python train.py --n_layer=17 --d_model=128 --n_head=4 --n_kv_head=4 --head_dim=32 --d_mlp=320 --vocab_size=5222 --activation="geglu" --norm="rmsnorm" --norm_place="peri" --norm_eps=1e-06 --positions="rope" --rope_base=500000.0 --rope_fraction=1.0 --qk_norm=false --attn_scale=0.177 --bias="none" --tie_embeddings=true --parallel_block=false --extras=["capped logits"] --init="uniform" --init_std_qkv=0.0442 --init_std_o=0.00758 --init_std_up=0.0442 --init_std_down=0.00479 --optimizer="muon_variant" --lr=0.0023 --lr_mult_o=2.0 --lr_head=0.01 --warmup_steps=200 --schedule="wsd" --decay_fraction=0.716 --decay_shape="linear" --final_lr_fraction=0.0 --batch_tokens=[8192, 16384] --seq_len=1024 --doc_mask=true --train_tokens=141600000 --steps=12204 --dataset="wikipedia_en"
Each number is 128 + 32 x the weight over its row's rms, rounded and kept within 0 to 255. Layers, rows and columns count from 0. The size above them is the row's rms in percent of the matrix's.

# layer 2 MLP down (transposed), 320x128, rms 0.11, rows 309-319, columns 0-127
size [104  90 103  91  94 107 104  93 105 102 101]
[[197 108 129 113  99 122 103 141 151 108  70 163  67 193 172  93 212 101 135 126  61 121 140 122 142 136 121 123 148 117 125  92 112 180 161 114 162  94 110 152 142 110 146 110  99 107 107 130  99 141 170  83 128 176 175 133 103  80 134  75 102  89  46 109 173  93  81 169  66 153 106 133 102 136  96 142 123 158  96 103 118 118 156 116 142  94 126 130 134 138 188  95  79 141 161  81 147 136  97 128  39  92 106 157 122  99 136 110 105 155 146 110 174 118 117 129 155 175 126 102 186  99 139 140 101 166 154 133]
 [108 180 139 127 117 140 135 120 124 150 167 102 102  93 149 173 133 149 123 112 141 118 172 140 116 127 117 118  65 102 172 160 193 150  99 190 170 189 122 124 162 151  70 187 130 125 138 207 151  65 111 118 110 106 158 155 135 142 172  80  76 123  81  93 130 107 118 139 162  68 108  57  77 166 124 137 124 142 107 100 110  79 144 132 133 140  92  93 169  89 105 140  88 158 124 101 106 181 103  89 174  72 129 142 142  92 171 132 180 135 149 130  91 139  91 152 171  81  89 172  91  88 137 132 121 107 137 107]
 [ 89 131 127 109  77 158 142 153  73 105 137 182 121 143 134 124 163 170  97 111 115 138  54 194 107 159 116  97  79 113 131 166 146 108 137 143 124 155 139 128 200 113 134 152 166 112 126  89  75 118 144 113 166 163 129 135 143 119 169 113 135  82 162 132 136 149 110 119 150 170 117 126 158 106  95 105  82  81 115 140 171 125  59 133 160  55 134 122 121 119 102 189 181 106 148 155 131 129 160 113 125 178 137 112 162  70 176  96  94  72 151 160 179 130 119 152 106 191 126  60 133  87 112 163 138 174  72  79]
 [111 130 118 124 174 127  65 112 108 179  88 151  98  83  94 122  71 168 167 148 167 147 129 104 119  92 135  97 138 160 221 118 166 144 136 153 184 130 120 137 101 153  98 147 111 162 137 168  95 180 163 118 138 132  79 124 132  80 183 102 152 110  74 110  73 155  80 163 132 141 169 126 132 129 154 168  80 145 110 154 168  83 121 101  67 149  57 144 165 134  86 110 158 168 151  90 144 166 122  89  98 145 117 161  93 150 118  73 105  68 148 146 126 153  87  81 134 124 107 150 125  77 118 114 164 148 153  87]
 [115 114 123 152 114 200 189 127 132 143 173  70  98 179 150 131 125 109 134 157 129 127 127 128 106 102  76 102  92 165 121 157 127 132 107 148 167 146 114 168 116 177 132 183 133 107 138 163 187 110 137 126 128 113 177  97  85 165  94 117 135 109 140 129  61 127 185 151 138 132 166 183 165 131 152 152 177  90 165 113 118 110 111 143  83 118 113 122 104 129  98 174  80 136 129 146  92 109 111 112 152 189 181 166 126 156 116  84 202 134 141 149 184 115 129  77 149 163 120 159  78  35 116 192 168  90 110 125]
 [178 148 171 196 118 131 150  85  79 131 114 111  75 120 104 120 125 142  95 171 143 152  93 164 159 135 144 144 121  99 150 146 156 140 126 102  76 130 163 134 143 158 179 125 128 115 114 119  86 141 124 126  83 121 126  87 132 176 103 142  76  89 153 190 171 177 200  96 169 107 116  63 135 145 127 112 150  90 156 153 104  99 135 129  36 159 149 125 115  99  92 158 149 108 145 131  90 184  56 106 104 198 140 104 114 144 113  97  90 145  86 194 103 101 163 122 173 145  93 167 169 140 145 126 109 103 109  82]
 [ 96 109 118 184 106  87 134 112 168  94 139 140 105 161 113  86 197 124 163 120 128  71 148 113 106  91 157 156  78  99  96 142 101 124  69 126 179  69 144 141 163 130 175  62 134 104 106 144  73 103 156 102 124  94 144 123 186 151 117  92 185 143 124 135  73 139 136 119 129  82 132  93  92 106 119 198 190 144 154 155 174 102 137  76 119  92  74 107 171  95  84  95 171 129 146 108 148 121 151 145 148 150  82 172 117 154 113 124 135  94 121 148  95 108 119 143 116 162 186 123  95  87  77 134  91 132 137 191]
 [128 195 104 125 120 149 197 183  96 123 146 121 139 171 119 173 142 160 119 107  87 127 148 140 105 131 111  81 107  77 142 103 104  70 121 119 161  97 104 113 159 175 125 159 130  94 144 145 141  89 155 130 120 102 129 173  78 143 102 141  82 135 133 203 105 164  85 142  58 135  77 171  67 121 123  80 112 131  77  99 112 145 157 142  82 140  82 116  98 154 129 136 131 113 146 108 131 146 166 210  99 108 132 167 132 101 209 109 139 124 147 154 142 133  92 168 172 180 107 156  68 175 149 169 115 115 154  81]
 [113 117  78 150 157 152 135  98 173 157 140 138 154 133 136 137 124 112 159 114 127 134  53 129 148 123 142 111  93 138 101 195 100  75 161  88 111 171 143  93 135  90 107 126 105 119 195 129 122 128 158 147 128  83 135 130  67 162 136 134 141 148 175 152 149 140  96  56 121  77  89 125 145 120  27 108 137 129 119 137 126 118  72 145 101 111 175 130 173 145 101 108 102 123 136 161 112 153 196 107 143 135 151 180 139 169  46  58 108 123 111 101 163 152 146 116 181 111  80 134 189  78  73 158 161 123 150 127]
 [100 144 158 159 100 121 154 138 178 129 124 141 108 199  87 115 131 151 111 151 133 122 165 102 198  67 133  71  64 146  97 117 129 140 150 130 168 168 113 117 170 163  97 120 155 142 129 146 118 108 144 149 140  96 155 131 132 131 151  69 116 115  52 114 148 133 132 119 140 121 202 128 141 129 102 112 153  94 177 125  95 117 131 151 145  92 251 113 130 122 156 132 104 103  94 170  83 151 111 164 163 182 157 153 129 110 102 119 134  91 100  94 152 144  95 170 110 164 117 124 197  84 137 162 211 113 155 177]
 [190 108 145 157 180 112 179 165 159 131 147 125 130  64 107 107 118 135 131  86 145 129 128 166 191 103 122  99  94 131  98 154 151 136 103 147 142 193 102 117 101 165 173 149 139  84  95 152 122  93 138  93 166 136  72 129 184  93 164 104  66 172 163 125 166 134 106 109 206 124  93 149 131  80 140 180 120 152  94 103  73 189 151 102  71 129 154  95  88 175  91 145 180 148 123 129 136 173 128 138 141 127 172 131 112  94 150 176 129 104 132 119 161 146 165 156 115 107 124 135  73 130  96 104 127  80 198 107]]
# layer 2 MLP gate, 320x128, rms 0.113, rows 310-319, columns 0-127
size [ 96 101  97 102 111  99  95 103  91 101]
[[131  68 127 130 137 152 122 165 114 141 144 126 149 189 155 123 113  98 172 170  71  80 109 131  71 158 156 100 204 163 132 181  74 127 124  78  98  92 111 124  87  89 137  79 128 171 175  19 126 158 101 177 177 134 135 171 175 122  55 168 151 125 154 162 136 153 131 127 125 106  98 176 152  91 137 119  87 110 158 131 151 161 158  98 110 119 153 180 117 130 141 164 168 137 119 132 178 105 144 161  79 151 157 154  91 123 125 132  67 130 135  99 159 162 175 115  94 143 165 122 144 142 126  99 143 148 122 121]
 [109 122 115  53  83 192 102  89 111 125 142 225  86 119 147 141 132 143 123 120  86 148 106 175  85 184 134  88 137  99 138 156 148 120 113 109 107 132 132 107 159  97 141 166 154  92 155 127 129 114 146 113 170 120  83 100 150 146 132 123 124  55 136 117 147 135 126  63 129 188 167 109 174 122  79 109 109 125 136 138 141  92 110 107 178  22 153 147 126 104 143 185 182 113 144 144 140 100 151 132 133 171 105 116 186 119 141  92  72 128 134 106 171 162 110 154  96 159  96  74 131 126 156 134 143 145  52  99]
 [209  84 111 168 155 101 139 104 104 142 120  71  78 150 119  77 158 160 108 143 150 126 139 156  66 152 152 114 109 125 125 145 142 104  96 178 140 137 159 136 155 128 140 104 130 159 135 188 137  77 171 107 129 159 112 169 119  92 133 107  79 108 168 122 131 177  77 130 171 123 138 128 132 127  79 112 137 129 131 145 121 152  88 174 124  99 198  58 137 178 163 148 167 117  73 200 156 109 127  96  74  86 132 132 127 150 136 160 147 124 136  91 149  43 147 158 114 200 165 122  92  67 166 136 111 114 165 123]
 [159  94 128 156 153 142  90  86 172 166 148 109 114 142 163 163  73  90 158 118 158 141 176 149  99 102  97 150 160 180  81 114 120 165 154 188  99  72 104 109 149  94 156 143 146 125 107 153 137 102 121 157 167  77  92 167  85 124 132 125 124 156 144  81  83 147 136 117 145 145 149 124 194 148 142 164 132 151  82 169 147 175 124 160  87 113 110 143 110  85 165 140 123  53 143 168 128 131 172 105 145 131 124 156 122  98 158  40 151 110 136 105 122 189 119 161 177 189 195 140 173 137 139 117 144  91 190  93]
 [139  84 141 161 146 105 124 155 145 106 144 106 131 157  90 128 141 167 127 127 159  57 137 127  98  99 122 151 123  76 133 146 135  79 112 133  88 168 130 154 112 111 221  47 130 121  38 108  88 127 130  70  91 158 144 143 116 148 116 112 160 146 181 162 146 148 199 108 147 117  72  89 160 131 150 120 129  69 155 145 111 166 189 125 125 123 133 143 139 146  48 124  65 146 161 114 130 122 114 102  95 135  91 160 146 132 132 136 103 102 120  55 112  98 145 121  79 126 154 121 146 150 213 151  85  90 145 115]
 [125 100 140  82 143 151 148 125  90 111 104 136 106 124  62 160 121 103 100 110  98 187 128 145 143 153 114  86 119 104 116 104 145 156 130 154 103 158 112 127 118 125  67 129  88 185 116 129 161 149 154  86 143 127 163 103 152 131 168 186 146  89 156 143 114 169  83 146 109 169 108  93 170 119 101 115  78 100  59 168  85 141  76 150 100 134 220  94 117 134 201 171  98 109 165 108  59 115  75  97  85  71 154  89  88 128 148  99 162 155 153 134 119 105 134 138 149 100  90  99 150 123  86 165 159  83  99  86]
 [103  94 162 120 126  90  74 131 152 149 135 141 115 105 143 114 123 103 170 173 159 118  83  89 141 179 110 177 118 188 135 137 139 216 130 155  85 159 127 151 114  80 151 122 140 165  98 129 121 174  70 121 141 118 124  85 202 100 137 177 127 107 110  61 126  90 145 111 197 118 137 116 147 119 154 157 147 102 134 151 102 112  98 121 154  97 199 114 153 148 143  84 108 130 171 129 142  97  96  58 168 153 102  98 174 156  58 186  92 110 136 138 164 108 129  78 123 109  88 133 178 103  92 115 154 103 128 185]
 [110 142  94  98 141 114 155 226  62 133 183 134  40 139 148 157 126  84 153 200 117  74 143  80 155  95 120 134 139 157 145  96 109 133 141 103  98 175 117 145 108 172 129 168 148 126 190 125 119 111 135 150  36 184  86 151 166 125 144  69 144 140 127 131 114 119 143 136 164 124 137 145  98 102 130 120 120  94 165 119  94  79  98 178  86 125 126  81 125 130 142 161  92 126 168 146 169 117 128 153  90 126 157 147 134 138 145  92  81 123 134 163 166 116 100 115  64 163 142 138 173 124 155 145 171 162  83  86]
 [153 158 141 102 149 121  86 139 147  81 134 131 144 183 133 135 220  94  90 135 127 149 109 104 111  93 153  51 115 106 144  74 149  80 108 141 136 129 163 111  94 130 111 112 112 175 106 169 161 127 110 158 166 117 120  76 121 109 153 172  94  72  79 107 100 158 115 144  71 128  93  72 106 115  89 129 206 144 126 155 105 109 166 141 118 122 205 101 163 197 121 144 132  96 147 122 137 109  90 157 132 114 157 149  59 165 121 205 143 111 142 111 102 168 143 131 124 136 118 107 115 166 137 190  92 155 134  63]
 [100 144  76  88  65 143  89  95 113 124 126 114 176 189 138 127 141 112 137 166  94 122 109  87 107 163 119 186 143 109 174 129 140 140 133 141 120  52 150 104 163  89  88 173  97 181 114 120 108 158 125 123 101 102 199 129  70 187 121 120 159  90 117  97  68 159 138 152  37  94 132 132 123 147 103  80 146 133 134 172 160  67  86 105 174 132 115 156 197  58 149 119  93 116 101 140 159  84 146 147 121 128  98 137 110 161 112 101 114 158 118 109  98 142 103  80 102 126 125 128 184 126 166 151 129 161 111 150]]
# layer 2 MLP up, 320x128, rms 0.113, rows 310-319, columns 0-127
size [ 91  93  93  97 103 112  91 112 106 100]
[[138  90 100 149  81 102 166 149 128  87  92 174 177 150 126 117 144 118 138 103 116 111  86 126 110 134 139 107 181 136 121 124  92 120 176  92  92  77 120 122  57  97 166 115  96 159 161  51  82 159 112 141 187 120 159 156 133  81  81 180 188 123 134 145 114 155 169 140  82 115 144 169 170  95 118 100 119 168 128 150 142 181 111 123 113  91 169 199 107 164 161 110 174 122 156 171 147 131  95 189  82 151 150 145 132 156  83 176  98 128 103 137 162 142 180  85  95 148 170  94 137 149  77 114 145 149 145 147]
 [147 145 172 159 135  87  84 131 162 132 150  92  97 141 129 112  79 158 118 133 149 104 169 119 150 127  88 115 146 163 159 133 138 103 125 108 123 138 102 130  82 155 127  90 151 101 151 146 185  96 149 166 127  75 125 167 112 123 138 128 135 159  94 102  84 126 146 161 142  87 130 115  84 181 203  96 106 153  91  50  58 157  82 133  90 186  96 105 125 138 117  78 129 182 153 114 112  61  69  93 109 152 108  87  66 148  89 170 161 160  69 117 150 129 146 101 117 109 117 177 175 171 182 114 165 131  97 104]
 [175 138  75 143  89 112 197 135 148 126 111 103 175 160 162 148 170 105  87 106  88 125 131  88 154 146 126 173 140 117  31  92 128 138 161 135  86 112 147 103 130 105 110 114 148 121  79 116 132  69 133 165 114 127 136 166 116 116 130 146 106 151 166 151  92 135 133  98  88 133  67 148 122 156  79 122 206 137 182  83 111 143 139 146 158 149 234 146 125 113 194 137 125  73  89 156  91 129 105 135 157 145 110  91 125 104 122 172 150 176 128 149 123 120 187 194 130 145 125 117 113 154 171 133 114 112  68 160]
 [105 101 104 119  78  53  49  54 117  80  81 164 141  94 127 158 107 122  89 124 119 136 115 116 105 118 143 155 133  97 128 110 111 117  80 100 134  98 117 132 133 123 116  90 178 134  96 159 107 135 136 114 124 132 163 128 154 100 121 176  73 146 129 136 168 137  93 133 152 120 126  96 102  99  61  81  90 160 113 115 108  89 106 130 182 138 148 121 191 168 148  43 150 184 151 133 105 173 132 172 123  94  53  98 103 100  68 164  82  81  87 194 130  97 104 139  91  99 118  82 130 101 108 137 131 122 104 117]
 [101 116 102 118 144 149 137 135  82 152  99 155 126  93  69 131 115 132  97  93  61 120 193 128 165 114 120 117  97 156 126 150 107  57 121 116 109 128 104 117 108 103 140 104 104 106 139 113 216 117 145 190 114 177 113 115 123  83 153  91 143 100  61 150  74  98  99 150 138 176 107 219  88  67 126 155 133  93 108 113 128 128 136  95 154 108  93  99  72 139 176 168 172 119 107  76  87 122 137 115 155 128 134 125 122 107 114 164 146 185 115 154 112 124  57 106  42 101 128 143 151 151  89  96 115 152 128  92]
 [157 115 135  81 126 168 137 159  69 146  84 132 120  97 117 206  84 136  66 129 120 144 115 133 161 171  97 137 190 156 148 119 170 123 168 172 102 196 121  91 109  98  80 173 122 150 132 120 181 155  98 137 120 156 129 105  69 132 162 164  98 115 153 138 189  94 119 159 146 207 131 162 148 145 142  79  97 125  96 120  86 157 109 169 154 172 210 121  90 162 148 155 112 155 113 131 133 114 106 124  74 120 173  63 128 110 120 129 158 153 132 108 148 107  97  94 145 115  72 104 160 143 163 144 117 115 122  61]
 [ 96  79 140 133 164 135  76  95 164 116 160 172  90  77 118  60 126  80 174 180 115 116 102 154 115 141 165 175 159 166 114 174 148 174 132 146  75 138 165 143 108  61 168 140 117 147 120 105 110 163  74 119 141 120 116  64 194 170 144 121 134 147 129  75 120 114 163 125 183 149 154 108 171 133 130 178 151 132 148 160  90  95 157 102 170 102 164 140 117  99 145 119 124 141 145  95 163  38 127  57 130 158 109  93 121 166  58 136 122 157 103 103 121 134 133  98  74 117 161 120 144 120 146 120 146 136  83 161]
 [ 90 157  79 116 137 145 109 160  90 115 185  97 155 172 153 146 144 167 127 156 121 140 108 139 133 134 149  79 151 134 105 108  93  51 140  89 162 148  92 145  92  97 135 127 145 134 142  99 186  95 191 135  88 186  96 109 173 157 189  99 114 129 106 135 152 109 110 159 158 137 182  97  67  84 112 119 138 166 139  74 152 117 202 111 121 155 115  96  89 163 157 115 128 153 137 122 135  82 161  86 157 160  92 147 145 198 120 124  68  90 130 156 177 138 182 151 112 145 178 126 151 181 178  85 125 148 100 152]
 [151 106  89  91 156 162 104 130  73 122 131 125 155  70 144 113 139 141 132  96 141 130  88 159  81 192 121 185 183 123 153 160  81  90 136 112 105  79 123 140  76 154 152 109 107  97 113 106 147 141  96 125 122 176 103 131 143 122 110 130 137 156 187 164 105 154 125 150 131 137  58 136 102 117 156 111 102 138 113 115 171 134 110 100  95 164   0 153 137 145 107 124 170 156 137  88 164  76 100  77 108  75  91  88 139 141 152 123 120 157 173 187 103 114 153 102 132 113 173 127  79 169 111 105  53 149 100 117]
 [ 90 152  87 110  50 140  98 135  78 137 115 100 129 154 164 108 154 104 127 158 119 121 126  78 110 181 100 166 194 103 137 127 118 144 126 126 122 109 158  80 183  85 103 141 101 187 128 117 123 158 123 150 118 101 197 145  42 207 108 157 183  72 126  97  78 137 135 165  76 121 122 100 104 147  88  77 151 138 145 151 150  83 116 139 195 128 156 127 184  92 164 143  91  85  84 113 125  76 122 139 125 133  78 109 108 163  93  88 143 148 144 132  94 102 131 136 112 104 130 124 163 176 138 141 136 160  81 156]]